python train.py --vocab_size=4096 --positions="rope" --final_lr_fraction=0.0
Each number is 128 + 32 x the weight over its row's rms, rounded and kept within 0 to 255. Layers, rows and columns count from 0. Numbers have three digits each. The size before them is the row's rms in percent of the matrix's.

# layer 5 attention query, 96x96, rms 0.285, rows 0-95, columns 0-95
107:101112161175150118129130115141118154133161099127104142188115115091170108178103129147115123175161082133197105127124107132156165131205193091071106121110098102153214127122141114093173154146110173131136144126154128083158094076100149131149154122216160145075107155112144109102125076091066141132
114:130104191164159124120114107137113139136155110101111161175135098089164123141130123174130118175148083145168140100134077134145156129175213120069083107107085085153149117119159111112112160149138174117124118109146106108162112095107137116154170091204184161085077152098155100095110047077065147127
089:103144169144129152090160091147077132135131097130071168208103147093184117116122079150150050153185083108167103146119088133132122145161173099101081096135131087159154126121149103085117100148120122142095078115144179104142142118120104103144180130172159172105093133061149105101143080057096104129
081:154080136125079071171145092099148136116157134139156111110131151132127109163109150158145164151146141082146060126145143177153208143188143146160100176110094121113157110087123125127123114136104127130223118085162207071149103085151141112109110141120144198069148160158165143070137085140133137103
069:162123202140106104134150132125077171164154151131145130154129134073155113120108122125138118149175088138173103128159068143132107146167180134110138072097122115151179121105147084077083124125131111130168098120129182110144124076102113131120171094219176131117125173086148065122132040088082170123
062:138146116138159141152099154141150185110125094183117115155159172104135130175134156139150108145191124185126152127149087123094128150117165078123186205131111090116198123169124129120149151109125138095158128130145137101152140072129157171173114057208114090081044130112115109141136122137072170083
095:152125192054104159167120116149113147116128119145119128138113156116148069126142128119157170160165134113118144147146157169153163094149153149173099142093110165146154110138120102096102073180086198114129118154169158119183155185126146203132106133162160162129089152104176232097127121064097143145
078:165114178163162130091169134121102142150142126120088097175084087086133117158083135119159104151169126142178136118177098119105147117171209101071142125090140073131173123110140109114169086131125133163160135073186174075143095093098129089103171106152175174077141103093190108089131099126162138133
075:136069150091119125144132115135150106189079137125145133071122147140133156125148105145144225105059139108096094112200128150126101118033109117126124181161114204103115095140137153152043110100122164064110163154129141155128186123112124127090159158102146117171097133117126139133179109113127139124
065:167144183129146120143188056096095165105107131106093172136154097122158132109091121144137108130144126083188135110120068158124168121165191140117130102097127131136169159139127122101136131098143097111204104053157157087175123068075093099122107112188118181110185128117175117096170082108118135125
065:118107132153168140102057145113116092138121125129134149111135094136128187141151117191128133143073080167134212107117098114144127126166177112096077147099118103144097123092174126134055131162162145093128125093122119121146115107135156109148161094165150130071065163125105114087102055050056114096
079:150095195101107162123122093137106113099100103112169183136136210111137119093147135147117135139149128041131142150139151187122166148093131147125126158198147138136156101164143114129101180177091183095064161123142128113172126097133173132127149109116132176157077153073101189144142129078073176148
115:096159138160164096148182104134085128112197154106079185207114181147119109164112070094132080133112120146152137128153159129073125103177120113124137152151121094189160174110086136125196126154169120104127103128179224100126136177101121073103118112144118149112125165104100165086127106118133106136
066:153135175184126131098076141132135160141189128105075119165132063118152107120116157138173084141125155182117129078112054126134140129126156147095146116115069086119138128118197108136169141142148187120163110122156081141145108147135142142109160123209144126116071074107178077101070088077094127106
074:143062129101153137173172164114134131102130134125083119127056093145155128107168124098186102083042138107062122094124124110127110140102094143087110164117170178126096163133165190132119144124127125103137128161123092120081132224149136137169150175133158153123066066142124167113170164100138151115
082:067169123131121130099075093115097110080159069130149162174147165119132123123142153164096119140194137186131136120131093108114115129135154143151155110143094065167115131149157081175140093142157164092099133123175115158205107083145092189120129079163117104191182126097098139157102092135147085194
059:105139107098071111174146104134120110139183110133174095160138159115120183101149124115099125173141074105153080158117108111170172199155211099126092116163112088153161089122127138075039142129111127116102093164156120106130132098149145101124148140132146147094123154155136062107150060067083169114
080:121134133121120075114145086189095177153146119117195134097147111134121153155160085117106087130142135091118146149106155126130102171090101102158225069124115116187086110135108083133100141105111168151118172126197140138111101081107094116182113079097108168150140163153041074161133151151108113106
062:076192049081131125141128165116168105080141093144148100100107158185112131115109141110102167093130134162151104145091166129128155111156071132190128179186154155102117124107109132107176092145110085132093117156076121106145175157152164147116095138118092086188144131162120200135092178139185112163
084:145135192180108097148103122138141080147134130127155102113152145137137108089121132146138127111107158153148153140080128124141085109137185146121179132104125108128110109080148087108096217127134127075110208151147094140119129120122169136114074082091189098094102140073061049186118122113060174120
074:128067133126024136116113108124163144120143114155135161132134187196145100180179080131094210114117127125128134135159180121132137072155124146114130150159137138114108186104153142137185130083155079098140075156106187145093092166097088138117090122102114157108171187126159162157112085148137129127
073:107130084156158118150090159099128072180168138136090153101105102167130078126123037125182115116103124078133098098139082080080100095129092092102151117189139129117078171078116145097151168131181112136121125132172138127084148141108119124074073162116082110142180083109084096157163122135098082137
082:127195166131128080089156142099096134145127162115097174120141117179126146120102109145190135113133190110132174079143128118100074053128122120104221096121106159124134147148148073183157155086172076153154188071154168139170163144102102119099084109145148090125143118140144147140142100106080102145
098:157106146087151142127124160145133112168110078164106084109111132102104140101136111129162133203111141096119118099144100102160113167108135130094167061123110049144104120084150115173148131160169198112088112159124059164138114111173166162145162126062147107166021091078149135142102120147110133126
089:110241141078153126079142134112100129163150121159137135085135118145110199116103109193105128149145065160109113092179111085128113161141086129115073105099111131156105099199089106137143125133138183073074146117143103151142134126122132135148107101156072090171139163084147164167089157080140111136
092:094163109108107068155085171141061114120154112103151094076131128135080151114139114197119085170160076178115153111140156112157139121114106094190130085131115122181126146055097125157093147166125139189156129134173111135120162159128152139178080148141162133147174158127134169204075112087112104116
096:112084161088198172177146127103108118127142140142116174145159147109136104142146161184122098123092076162094146097118146137111142168171151114135046086123109111119092104155155179124121130223173180100106096155133145168160147167085081167163151082086130106098115132088111130147096087127139072155
084:136108093141134120169098150152051137152101134190140114123108099093112095184116120138150139157165105098097134094142101038126105145165128180116140114109155152105194147061087174192118147121123138131182105163131156147135144168089146136172111177086129181102168142140174121116142082151067081152
095:146207177092138134175165135116100088122161101176154129094158171104144165114108149090095129155118103187152074145163171134122062165067164165146138110117134138157119090197100126111081133148131175103061125142137143113137099071145129113119182141108101102152114136084138126187141148158171190119
084:142190152140108166067141142096095139162111122102103160079104091195139168109162131070206114106141150118180137176153110088138102104097122110156170137108143149136129141121107148135203141171146075156164074163148119165125190153122206118109140144144180143125101130098115148137128081153182148093
094:110156146131085153074111101112162180113073114096100126095132110142096124146067125114106163149121098094151132146120112144120179086122110146171120124133115134119099131137089140113173214119223062205165089092068116156141107111166109082071123110067083120108151138171164139100152142129146138142
119:139156199062159123154129173176099093088184115147155112105143094128165047140110136096175168133124166114141138123160118123168110132128149180107133107110116161103183114131132122147158123129112203055085162133152075126172152144091146170132123134197168128149132141070158203138098143130128139144
023:099079145135150107105075145187170075095145093160162173129129125137105132116188087171127131143111137142118130084113127117164128142149099117137105084174132086156080135084136141148152151143154155084059144154147055140071136120130201143187091121137109111119072118100065180152062123089115130158
020:141141186118205123138149093128067123137168080136156142107152077106133093113163138098175146154150124121109202093135135129130102131095183191125198062103114103127140169121134094142100112149137200067100161070132103159163116139171155121113158076148159105113084124086119179164110158114128140128
035:131132164085182135080153107109106124107149112175170161121102073158159105136151096144151162138149149127120221089067123105148157119171159144150125081140146128130105127091110098072082122184127121149066163090116050131119110120135161170144129111096108129117086132093091181126050162086083131145
037:149152122147175095150108088151111102153152110094160148077211102106081086153141117120112150135112153137125112113073086133101108136095173166156195055135098086132110127123125094154057200120144179059135162064138110138140120084126144125112088069152116134094128099085102083147091138130108143137
029:127141156091166135110109163115105119141173090114132108103130116122141131117162132136175147104082109136116180184103150103134098159119148142107184077144125118129120139107123076126085179205142179115119149082117067125100091104220191164110135090170096118123086143084098094182065145147108114196
040:108126087142141115144124164151153109148193100127120174137168145082141089136089177092146077110164142151172105179142140124130072173166154170148157107199119099128184105163113094155107109109148135141177154146142151096105189126139105091117110087185181098115110115094118015134167117150122105125
043:154063137159140132138110117139136187087097135082108079112112068124116123185138119086120214125169128155155138148143158152163132097131127138088119191109137122130148147156137106157167192152154164106130144187116134109216111156107129180109126141167155130131184176160161180087080180142125103097
029:113130123105114160113071136114147140157150132129088143117139123131078129151146130178157157157124112153118147095118105088140175137136134165156156088169080100147051111085138051179133162178149125126098129097154055108102143129166147130160120071144125165140050119056079159180054125086139150122
041:110107147131109180133093159150129154136146134089071134077112116191124117127162134105110227137122130159118123162139150137162201075115139159137073191112108167105138111092140149129156104098131131106141157170123087095169121222083111173100106144181114124124133135145145170086091161073082128092
025:164122138101125153140051110124140108142176123116126085114221120136128074102126137186166119117172167101058138065126112123115170093119137115180147158151086126128099099115164133129165143141141132063117119064143134121095127126137157110085087075121036169123106134075102175126083107163131115117
039:143089089071117078160160096117161092110163150148159117117160167126102175145130099188138100106161122118114074132182159157162117169091142092132145103108131151137088079150134092145193092143152123073122167089181179074098135072139102092164146102082074130119124147083107111104200117162161116133
052:092157147130082127143165075136125139105107106113191121150147170118125128171147147133118120086147099097132115139127169118129098170139094130169119111152103122095143132112084084099076112103135188177150110147119218156152150081136071162154131106108130107157166163197112074187209144098066137179
070:133160142064111085116141094141146170181122186105128067111150183121092135113113112126120125114172138163111139212137149124137174112091154090138148177088128164136195115146129081130167117123195177053129161158088127111104151130079101131107102181148100124103176130085130049106151140109138120123
039:135136161101043162143163096176124139089136136147116146083169130136129135166223061144133144115132128081085176088146171069124141150107126122145134083155091138103101133107138126153124055177185099104108116153148158101188128163149100133121127114161083207136147144132118198099141150125110132148
075:136152156199098139115074119161110178117098127124138165060113099136116092092166134130101168125099174192140191116075122136094193036129128165138146155091117179129133164115139096113158134116186111117123128141082076124153154171099088146123140145169135164172155140140159162120066158114099102111
103:151070134056101182140123136145174161118145176133104152127106106097137174181167076098146122114122128087074165136180174099155129122110130149110102137119118123125136116146187184172162077156069112105115122183134095080143134125193111128139139106103121193112077103132163174069157128146159161079
090:136167153156141159075079115075102151132141106085068148096135056158134130101149116164114141128125119208123149062085084137108141106123105142128128102160108128140103134112102095137132170149196138116124150060164098127150100106147160125112130085200150089159107138106103160165018100105106116127
077:117087106149226126124104112150125031134141142149160136205160136124125147126121162161124120133071131061162071124096147158156129131150155093145096168155131089141088146140154085062133124139115145142093155116170169116104125204075126108151189126120102146132086169085174099117148111108140115150
074:128186155104083129083176158120135166146074131091076119067120075162098138126167086101133090141132111153082178119109148103108105139092107129115145109093127173132145101132141182203052128079164158096119111141116080172125119118124133163131056129119134063161121103141064155121133147084076142112
113:114180165070179195080125124107162136157144148105047154156119111163121146117147085147075145129125156207118099131111095099137133149121136152136098112152093144130113130137145125147140149159192167115134193103146072095148063089123142132152128098147128068141059124090107105130057145111143189103
130:092193110176136109016129113162148109124097128129139171129149121168109124097110102131103121138117111167107129133093116108145066123119091091109203095128114137121098147147168121164148133131181122123124116143083080197083116154095098193127136144094144030170129126084070123143144150092111138102
148:122129129126124154153048146144157194112110120110174159164112171113141112118169165152077190126154160205092188097137113153091171083119134169159137143121117142123113155129113084112169136128116098161208140149065131077145123152139108105119111121130150187096084112177157190125109143162187108115
205:121137112136131099142043174143086134151122146163168050171110129109143083092100160093125131133127180143130127171106064138111149168165147085119187126068131129119213133125136129102162100107045148135115153174156098153110116060106115173165126180124132086180108139169146090134111129130132116133
157:133195123128143149105192095134129170164098082135141109107096134170146156144066104102117185114133175130186086146147117137094152083173094161176107152159153171191120101171127117082170155138172137186156135086127135142218102096111094126110141145118064111136167129142113155148132134062110124109
182:133141177155121155160134102125136129127108107188118135059120151111170113161118126132110160134088073145164169123066115121125134136121172138103127107105137149144172190088114123120045162150172108182049146134096083185120157076154115143156120084170106128156087169145116166165124150120043167117
194:170101149169182152123133084097155134135122099123184127134191122075136100169128119095099201087121138129125093142096130160173149129152108149111071147128144173115156118224132155103122150141122156137131182057133098139183086053078104132116158098135120096110156109082200113125154138132105129095
149:089180081159163085113000143057098137138194130114152091133166117133126155121068133144120133164151138114169113149140125095174114130145110161122120094123074104147123098179108104143143131171137179047108121114127100132101134158097153141097128126108148114108161175132126070138069079136152125130
188:100176158128155195052123081127213138100119124100062176206101167133144130156101118138082109099153069197150169153098154148102110109127092137139122146113073148122149090180145178146141153118139113135132105154104115101097080139153087112128116114111143062110095125106091149126148175135167108140
172:123143103103100068114114121126140089083142114077145132130191081129108133122143122166167138194115118072125121111129137112178063189150091121101131042161130088131084099083159112137135085116121187105075071108199129136089146133151117135100119067070152145128140151062162134100121152117137110140
181:116094110103147169091085158107163158092190138105204154101146112139121111122148176075080210136116135167117123145150139097150108114109114095141131130102096108088102151178117185170164125132104082059116102158119075170167133132115100105129153103099144113129144146149124104109066127190209180132
152:150147089160119107114121099119148159169036104112159095088189121141095081164170129128124158108077173071127145087133095149140137096104164141094130112091130144111122118145121126133078117041138170129150117148122099165096142096125095104126088181115094110087179119135182046156154111135116058158
161:133110070193136170133106062107100083171129079147075123134079099081158131093116136129138105088112126132181134128144070124132086113097092127108117144156093076068128104130092120091205155146154103136121126123148108113089093108136148096113201160128155149131143093131149076159097139156216081149
018:171060147136107137091203129162099116090128190153129167155166127169083093180135105120116154094106131093141175131130131132167100157105179074101126093099165128165158151171140132186163101136167071139136130123143136127117100127082091104135177124094114141088188132120122201061136086116134112180
021:160105146173096097110106096138162085128124149075146151123210158105101120140155145179071168138082133183117142118129142167117096067130132125082134111113093098113107120164118092126044142087200110080121142081127124136087108091144101115125067075164115137130154148106095043163116115162133106151
044:197079183134095144085161126117159088137107140117111149194161132139106123195168090151118139150054082078164164114116098120144147152146152089031082084123128131163154111116136131142103086114155086154135128091189145128069109128076114104162123132122104158091173134114124149103136087116114072143
066:138094128138076123144058132134204068149134113041129096125204112103102126113189131213137136137095113136086131068114105126121137137142114138105099125124079112112069086114142113096055129089172153087090120129154090119084119130167135119136099095170092139145086119122136080128146092131114082137
064:187054173146051128153137123134176103108139133092125130148193104095136137110192158213170132122074144078100154086140127119135122146140165092101103083117106142090134094128150100140069090075122131103146139092130162123128100111124130124151125081127123163106128146100180096078194076147099096145
080:117143105142111133131118082156100148141081134117104165055180131126135095100167139166123162129109172143076158126151167162128066118053090149174130163132109136105103179192106119135077148082170134059075154132091095144141119133151110154098121115092145120135087110078127116162164169143073207113
101:149084146124034122119111114127126145100125159136083123195146132112087163092135082168137132089062123113091128098161174131141114120156167072153087186124122138106135129155124138105177080148111099121148155145126199091127106163107119141207144156132108157115112166089163128093191072154130059113
059:110131151147116089176096088146077156108134130133106149126157169120103048164131118188231114143134178089136099084174167171160082125133098104130140110129122147115099190106081123160122117109144116097127138103161149077100120116146167115107081128085141190110097133064187139090100151145162090148
095:095188155096113097177129135099120167057183136102152174144103125104112091150072117157177107118158125071116075140176161141179129154203131091146145114134073195109126143080131099121134172168086153105152108138172112108142126140099181170072097150142157122082124179145127135092125120117170119141
087:120104192169147109186154130140125093101144148112146125095136109104117162132134129134146119170201142089200142116106068121107142155158206124087156039081150129170184130087145096142085118079118164175151138108152151119168141069131159114092115092158145169118166138120163134108151073139079130141
083:138136150132136131122124118091090159101161185130173140136073076130164183101114183127163125154201107135177120195142090102150122136150134178155165069136110107171142145115158140158120144163144171175152116082190155131175145108108149167108116088115171159091189130137140093083120099060140179139
115:166098117160072190115171118099183087139076171135114125152130087155169102140147102179133140108095088093103143109118135170115102165135128088096100155164162129109086160172114148115128128070147126106086118124137144163054101111083107088189152080130095117108172145160072137123161116056103068140
127:079086117065187101148092148152129137155165179114143084122055107108104166074077103129120155132130079165140131168077082130094106173167119142120158121106149169133111171129156139110099129223147169167141115134128099111123101140172123170148136208114130195114130137130135166118079151149115122091
081:144098144205119135104113161134064127152160104098185113088183105109165145147114162072131083158138129138073148116160113140139130157128159203124098099128172110131143097078144084065136070144129181096154138132174115130166132132110096126116156125191121120171101135148084155117072122063081106078
089:079095105146144154122093107059155116025167126104139154116171111175122129106125104132131174094098161169101076148124104135119133137149104148095113194113100151065055153148091132101153178161143132134142113154143078180099152124172169106092138178114120079130137103114071125153116151151198124131
091:099189113096154093130119123099122105112159089145117134087147167145150145079148122124093134152158056136136121129149140128181107116159122178146161083155167126116145078078121102212148083162122218067122084130143097138123167088090193118140101143120141098111104156067153116140121098067171117091
099:140197175107111114138067141134148171118131101088185089115096144133157091126147177184125090159173085118129110115143118121148163165126124160178075109148101105185138066120148154140063090141141195154155085058135150132178131150106141130132124069135133131146184138155125109136109092075080174139
122:193155136193108161092144074132166103082110107104095119121177076145109104150207108173093121122075074120170154074148139096109145152164165168086102095121123134129136099167123119095089155071121110160111084090146127155121141101142191122122141069131092080124149130084161114128199125145115150151
087:139118123100150152177221113109187149101089127179097166091137095194079074137123126104117183107129160090106146119112141126123118116114112131112101170123142187133118124173092149174081103062077098179144144158104143131159146179105171063102072125094139134115121118199114167129147139134105145139
121:138072150126090153097126114163203111166128130090130118169131133102174175135166108203108100121115082155085112182113153156139114136122117162151092123148103092181081086140176141081119123103166094115113117101131076100094158150172080086157163103133060128107092169078134122089177127080081147133
116:120181113130172065206075119112081132105152158147180124123144124141092137066063165102122104125130174098132089108156135141131088118152138136135100127125138101150113112125079115144095157145122096116171144097169230099195155117114155137111067141149135146113158096147100086180105137141148182190
096:104165094103166141123148139134097185151073131122094120149083090107105178146085135105128117108133152163106129116155108070084144148133071061116047132119114110116087153121096151119102174092076137167132143136122128106123103137126091163189097188196090130124075067174096153100102153189115135104
099:111127087136114134118128082103134141166109149102141098138076011129127103152091132148139120103057109124135125113100088111179144171144071169116122186169088140133092111141133175147064110180102114072140113142157062103138127147120133145096185166097078087120142101116163068127122133087123169111
109:116092173191174145146102118145138138135125153162103120136046128102132094126111117154126147139152094173146189122147135126115074074136115173085129133173195107171192157137112104179137068115137131155133158175188168109113125121157129064179140111174108169124129138070110130163128151092057100122
098:115110136118187163078129135138123160136099134165130027121137095108104196163177088151146090145101130156110172073116105068151122129163112115170086102164129092124126124114158120130126027137127201151146134165121116150174105135130109155172148107120109125109123126106194149119122084124143046153
100:144101158123062213106109096132150130105100115105105099117168100104138107169163123165157130153101088136056105067111086153157129171098078156201108148185131082120145139128143146133132115123136151159119103127064079112117123125134146160121152069145126154131163156092181192134145134076104059090
178:089152088123134108115169156137090156148173126195125114102128162133114168131076125062125136162145189164143137174113174128112122052125113137184177127113103076148101181134097092129162146149149123124149096153117178155172145142126062153065151112110165095166140087167106151135073161149191128098
108:088143060150127121129206070130124134114119126156107080040095155100127163160073136116124160157182144106139111103143165111199088106150078176162130135100204161109170162177092146182099148119069173133139146149125152147133160100117106122123107132104165176095130121138130149121089145119120115079
114:088108138083151094150171115143101115161183082097127145125065130144151191168087085140098159126146114147099116135129121111142113102153180120098134105158121161153101201123100117192166095111152084109122118176097144166193194110146155151130123132161081149134215141154123126131130138083151047103
112:121115140111160105094108180122132168120213103116157115112108102131132100081112150060124116096168158118158072167107139160136150124130151134182178156117131109079076105154100150079228166163115068164150106149076067116139134098161140135088161127090144117128172129112109094149100116143194143119
097:136117117215061178058089120136116142130143117112098131147172136134110150148150171186166177122136179134159168138147141166099138134126110105118162130111063100140096134207093092111136140092197105147132096146115119169140087125152156164094106120124096100177131087141127085147086099193137137192
128:127139137135185095179091147160050108128155101189134100103112169083171125108142127119127115173166162191162195126120115137125127074076118094107184092140155070132143137082169115098124118117140143139126131181080060140088154090178116197124126144084149133117128102123125126150068166139117096159
# layer 5 attention key, 32x96, rms 0.22, rows 0-31, columns 0-95
101:085137101131186168156134144139108124134093134173136158110120179148099080114126091098099135073133186137096124147078163132131073089097131071119145159147159140118126194146070127111176141123095101131079169200072121162111137160108154130154105186101121095175128119124088172158117212120137087151
119:168115194125115110128121112137115133122157114106142104121146070098185172134145157167165096179148088124163138102165070120129167147149163193148146098118113118129131055111162126120097126144142189102155112063173136109165100065165113137121153065147151156080115142117163094103104046126110189091
076:105186116098100152053205124146096137147148089129113151131099159109128163171106099092046149149115107170123123156145104088161122127196135087094110105163198142165159147188178103086132104140124104131119099128126117083182128131058116144189174121177137134111118148122143093098162133119084115113
102:185138162116119147115126110112110138124130139110126112104173078110146165091175160130108108181116125140167080072150075146094114129128159198146141101098148074121118078163122112119042120113162178103126111091161146141201083074140107125137128044181150183121152151083157086126096105158136147123
095:180150177143114124087106142154141133151116100072096108166150118125130159101204122175161077165103065137107163083134090101118124145092180138117120100114114108143103070157160104140111129147176177086115094081199108091132085128115078092173144107144114169099118101026146132106133099120111145132
098:160058158126117159165161181135091152070114137125152150139137106080159149110127144116159064146122113083153113144128117105106138126152148144105214069139161082136146065094104159076171066105099131174189115097164165111141084116181136100111147097119175164120114175134150141076152130120135138076
083:121134125155154101143205093161163161145103142164063185173101091091105107141093094081105131165178131135171135161148187183151078100137113081122158048153108143106169099175118111149159142118112151129152156116171118112123113071114151112144163158165180131080111156090131116107191126118121079153
111:149140118110094103164100118136107128132182152137167098119101106085126150119119147110122140179168103169112133102162078105117178161166162233156121073089097109160116083096149094100107133197098207136178097133165118116147108114160120171130131089173130172131104170121114086117087062159103156117
108:109101152148112189088151113106173144126092135080114153160175157155121190067130088115106216109094098132148148130094127155139141108115101123129086165117139153141155177163136195126106113139180105109097153140111096129164104189101087131153170154144060113171151121115112162165165173070088096175
105:115108153141093146084113078189083098179144127081138117144118116113098127148235108157126110182112078135137173124150112065162117105109178145106105107142141129143114147130163112106135067126161178082140079087160165128126098141119103119134168118175098142148159184047152111114103095117097156074
101:100086159096138088090100079166136103115148153094175088149113160105130165166140047155106133111115089142114145108148133161158150087097155117139087212140093116163092114134195121118171110170152192097105083148132120091119130126128075139168207139172090132133136181075120100106096091128150130099
090:102164149066127082193174126142135138156130100127150190141127158096146106150105131098171109178151127091140104108146165132155097099140182167151111092110125144186141117092134112089085136106104193184146149128106127145143161110089176127163069166074149115080101139121200121139210123121161120185
081:113123090119143150100134190088077171169119158108107098076083173132151124122097155133172058106100120170114121155158138142131118087151128120122140111144111094097097103106091138212107135147121196121162098091193185104109093106152098106130068118142116160106103170063146120168121133127164126045
095:123127167129121095061094086171108122126178134120132112133170150147174140109140077155077094149116070128117167088144066125157136124152170138133127123125099097128118149066155075103130069239165153066119072130151111136145120115162105164120126105194117151081162116076126138128128063119130133132
101:143124101113089139152093187153128197164098118145137043116128077152131080065134167183105164152107208134148063061104153091091133143139098179141128123123151175114112115109078112156047140085124135139132146119153148172118166139088102135116116118125160111123152158128125168130096144135099070148
085:118100100083074158065094146138143195121131139115131091088146140079118157116181120133140124128160086180125163126156122081142196133105142116142147108092140112151159139127156153191177053092149152121156080155132134087117170104147083105193136090114116177135175125087139198151122069095130124098
123:085140153172140130094098052129091135112149071108127152096105093066186201113071074138122124115118076146139095146119099119095111118142170187117069124157115136133100098149171122134149163182178121095112082081135115098120144101128102153146198120103141132106114156114132051100089079136133144100
098:120153101151150135074084098123161124122071077141112093163168155158074129080141081141100126103085155152152170151119170113167118130091093090138093166164083176096137133200129130158139140105134188102096184140054099131140070152143108115149118197075128096148131123173125118121129177080092115137
113:109080091168117115126144224097156145126089135119089126111157119132093106137172118067111125106131170122086120146107172110106107129096129111090179097079139164116188173139103136120137148056076130084101174209117109164077169115137147117098099161112124101161131110165080145151176198132116123137
090:108116156089128173075093135141114071128115181126087121131126138124155160133126137096150138149152079188119119136112085121117116156097140180108116093101117121176171086161175135207107110177208129058141110159161144133085091153148148162164052101134138126099165126067118127120079087152109133077
100:080122093172142078095134105139091122146098130157137140114136144184095115176090099069113165121074134149141098121102161161173097126143095146102151122140153116130140140121163150159185086147180098077155122143129098253114133132081141142143108142083146038137160107137102132133150126107134091058
106:121121083105164129142103145130118116154160125103117204118141160159117068094176113109119215085160215127099179095095125133128070090129111133149181124158142172116141203106083115119167144134135117127128160144074140092147144172123165160067117176115153156152140086125122154147090167142173084124
106:127186113129146104134069146134078127179148140111137082161116092146147087067118148135098107132133170062140153155097080121087141174164135067117105110094106106102215185110089137111135085102071133128088144144156104171115132087102117145149114166154145131195069127156173111117111108129130143202
091:108121121125172136169122139146079150126181070150160102161153118158105114105043105114114148098177168126153070148163108090113208069142142050126141150186123155180100129149192109133112134154143158157127142088129114142147109141125187154155109162135077068138078148134128108159161111095081131116
110:100149137116109159177168119137125103195101112185108163050100166103165096187115139130108159080134143169134153106078131148114134153103164101063160119126144124152153196132093134161118113090150062151053191140097116174114167055128118111161131116161099121137130121169080156132129166140102113138
100:181116118184146140155142111092142137164136107139225135149181186110123126145126115100092183081140129147113118136098117154121109107134104174153069137104129183130162131151093186130065087090121160162149150093133102133196114084112075110174116090160125102110115081093198139154135135119097092077
089:078132113190140142103089142132096161123092144102126089122096115139112114099124146060125153148147150158135097201083170117102108107114159083057125162117144116063169171170119134170124174164101135127097130190115104135127079131134157138229119189105161076151085118131100095161097110104138156125
103:136087144131187163129129081111196121150130158114083132195121112122166125152093137149078147100142082171134133109077154101122068165105119068117108147106087128087142067131136133166092132109109108127147156137066105056061090151154108113126112112063146057114108134073087114126132152172108108112
103:095115137079108128129134153097165101068109142109171159137146143127119109100159112158114113156101133074106149092144145120104110132171125073146085137113167122122146109065156104120188120053063132075128087139193136140092140164085099065121074133070166127137166124099170181056106165160137107150
113:116085088105134155120120147109173128111175137082161183077155119161151096123137172120085196151152167119102110145165147090129072108106110098151151144101076102094121157160098205170161099090149098065113114180147132139150130163101077100093175094107162113144140106079104105117076131137198157136
089:179096068151106134113152115092085077129103120116204073081140095135108141154148131097176170157085131103119131120151162166176116106062137163070149101129155131079122123127133124147103113102140147078101110098169094165118166161181093070107151163091076120089170108120138088160164146096144084171
094:139094037177144156143091095102099118109136136159166071134084119095168153165131113124177107096092091110190128150154103090119104131119134198145123145129105092069120097114078118060185136144123100156158086121158151112137128105170115102156147118148157124061137151194141085135049106150145125124
# layer 5 attention value, 32x96, rms 0.325, rows 0-4, columns 0-95
104:092135110100096105153074188143088088138109168142132057088077099116115105082135117169082069187102116153105183129093130120102132191173129108102160056112161134151174136132134101187126101074120148080115110144155140145084143139094159115173119192152136116154101146189101164104127128123102130113
104:159154170170146129178160127154169180158149110093129121148077080087106138098144121128119158124139151097152158153134070150128118101134176105212181160095114097077194154136099160116129166078130127145139128154133104084101115068104123047108143158159172180139072122142106157175150146106140082109
098:122135128154136164074107127120099115135084102070155140183066128192089078086101146097158096235125135128138173100134139103151133100117139130123144128133133138132135144109131136145176132175179154127124117106172123135150120111176095086155154150127090084163030156061165135107098170087161150111
090:103095103105126132131121093129150105071163137062155175187133134161156157102143095192107160153180137144097131141153196105142078084164137076213096120215109098108110089145158153142145114107131131129181108146137125098100108174132161148132147136054147108150095177103095098151150106105150160133
099:088146130140123117176134134144143092099144071202135129088141132132146150154081178127056135172158161139153101176144134132153097149148103134141068132143140126111164149152083091093068154036095156151086128125151150188089155142080085140143170137137136131137128187204134122109097154097072108116
# layer 5 attention output (transposed), 96x96, rms 0.308, rows 0-3,32-35,64-67, columns 0-95
106:152158137113165106124057161136099125124158127165109096145132147145128036120137150151169145137117142155140148174127106052117153160131122084108232094128147146163180102053118097121131136142133164145118088114160091139130168141172147183179092187161178114155110117108111151169082150166108122121
112:123118078146168096209136138136147112122146159145191117179122163073125065148086157117104135096156203154136104162176139193108130130135160117096184163107149067136183126147141115117168121136102094081151156130102133076150138105159135074143124094072155136097107092144099098091105163190142143122
105:132117102092088132146069118159156124145083092102138086097172185149094127073124101141117110139163180182088091129126133108193158169111098121140158179129125106122116095151126102133114145088075188112087169159175080146140101118141130173194132173111070095184140149135126118148091151135164056157
098:111134070108174190121098138076180127122142138112105156144131152149157128154101132162128131118154191145125146107145162107114143137199090117136114097170103092123117089177092129146246087125096137092146090122129078118136133132153108153121130085099142050175165127116120125107144123101231113148
098:148120168124129130141185134146174154125143100132129172135171138143173144149133123100125149107141107124152088068136145151167137088077181149163087192103076106075093086159108178075123103122161117158142132111092076099120094106112078046087160058133100140078133085128147060106133112131164135156
105:097167167128115166102084117118109133133045122145124130109164154182108100124134077147136026126106057138094157080088149077086164149115086159119069091161144192146127102093111122128106151127142189155102119130145096180080140188114122113137082110097100104094156121130157118156142131101091123152
095:105168119110176119183153114150150158115112140165103163121092156070181133150139157100064101081140061125149170133116141131086108117153159152145155160125161165097148166148083174137131119116134130150182127160139158105129141134054168119094105091199137163072113100187073157186162145162105166141
109:150140145163089086134156171203079151185130135188117112066164104114121152161112079144158122084123109105123108154142086199127149125066115167075178136063153162148168179127157089118085154179133089162138154119131136120124144150103125142133185139158130201116156122137121133169111102170113115085
100:129129066158118116095128096159126137140099132113103141174082134112121177144124115155106128114111140175144163188123170186109122105163090140086160161142129125163149200134160086169153103172138137079152195153130190095129083160106157140195126186180120168139144175081115179169107167136127075111
086:107089118124063156107159132109120145123160147140101126128103110114095124127103179081084179131208152163151115186184134130156089146167173120118194079110091077088154194174132112170107163129130122096178095206125096121138130158104115165110141135165151137114128109165128095132142160083201124144
088:115145142118074118106103164121031118170117094126144124169155098149094085120118120120129174106113203116082119176134114100123188100075130163144104147110088148161094114120142095074111129149147122113126084116075122160126111185155060123112111175044149052144178122140127126145120112086139171125
092:058130107102162184165109129097173191088149125111144141182117138171193134105125159112103114136109138168105155098103125081155103131127192012126164137132138122115130124128087113117116070040105151138103156146155134149166112087154134088166122110173108085101111106163126080110104117120098116156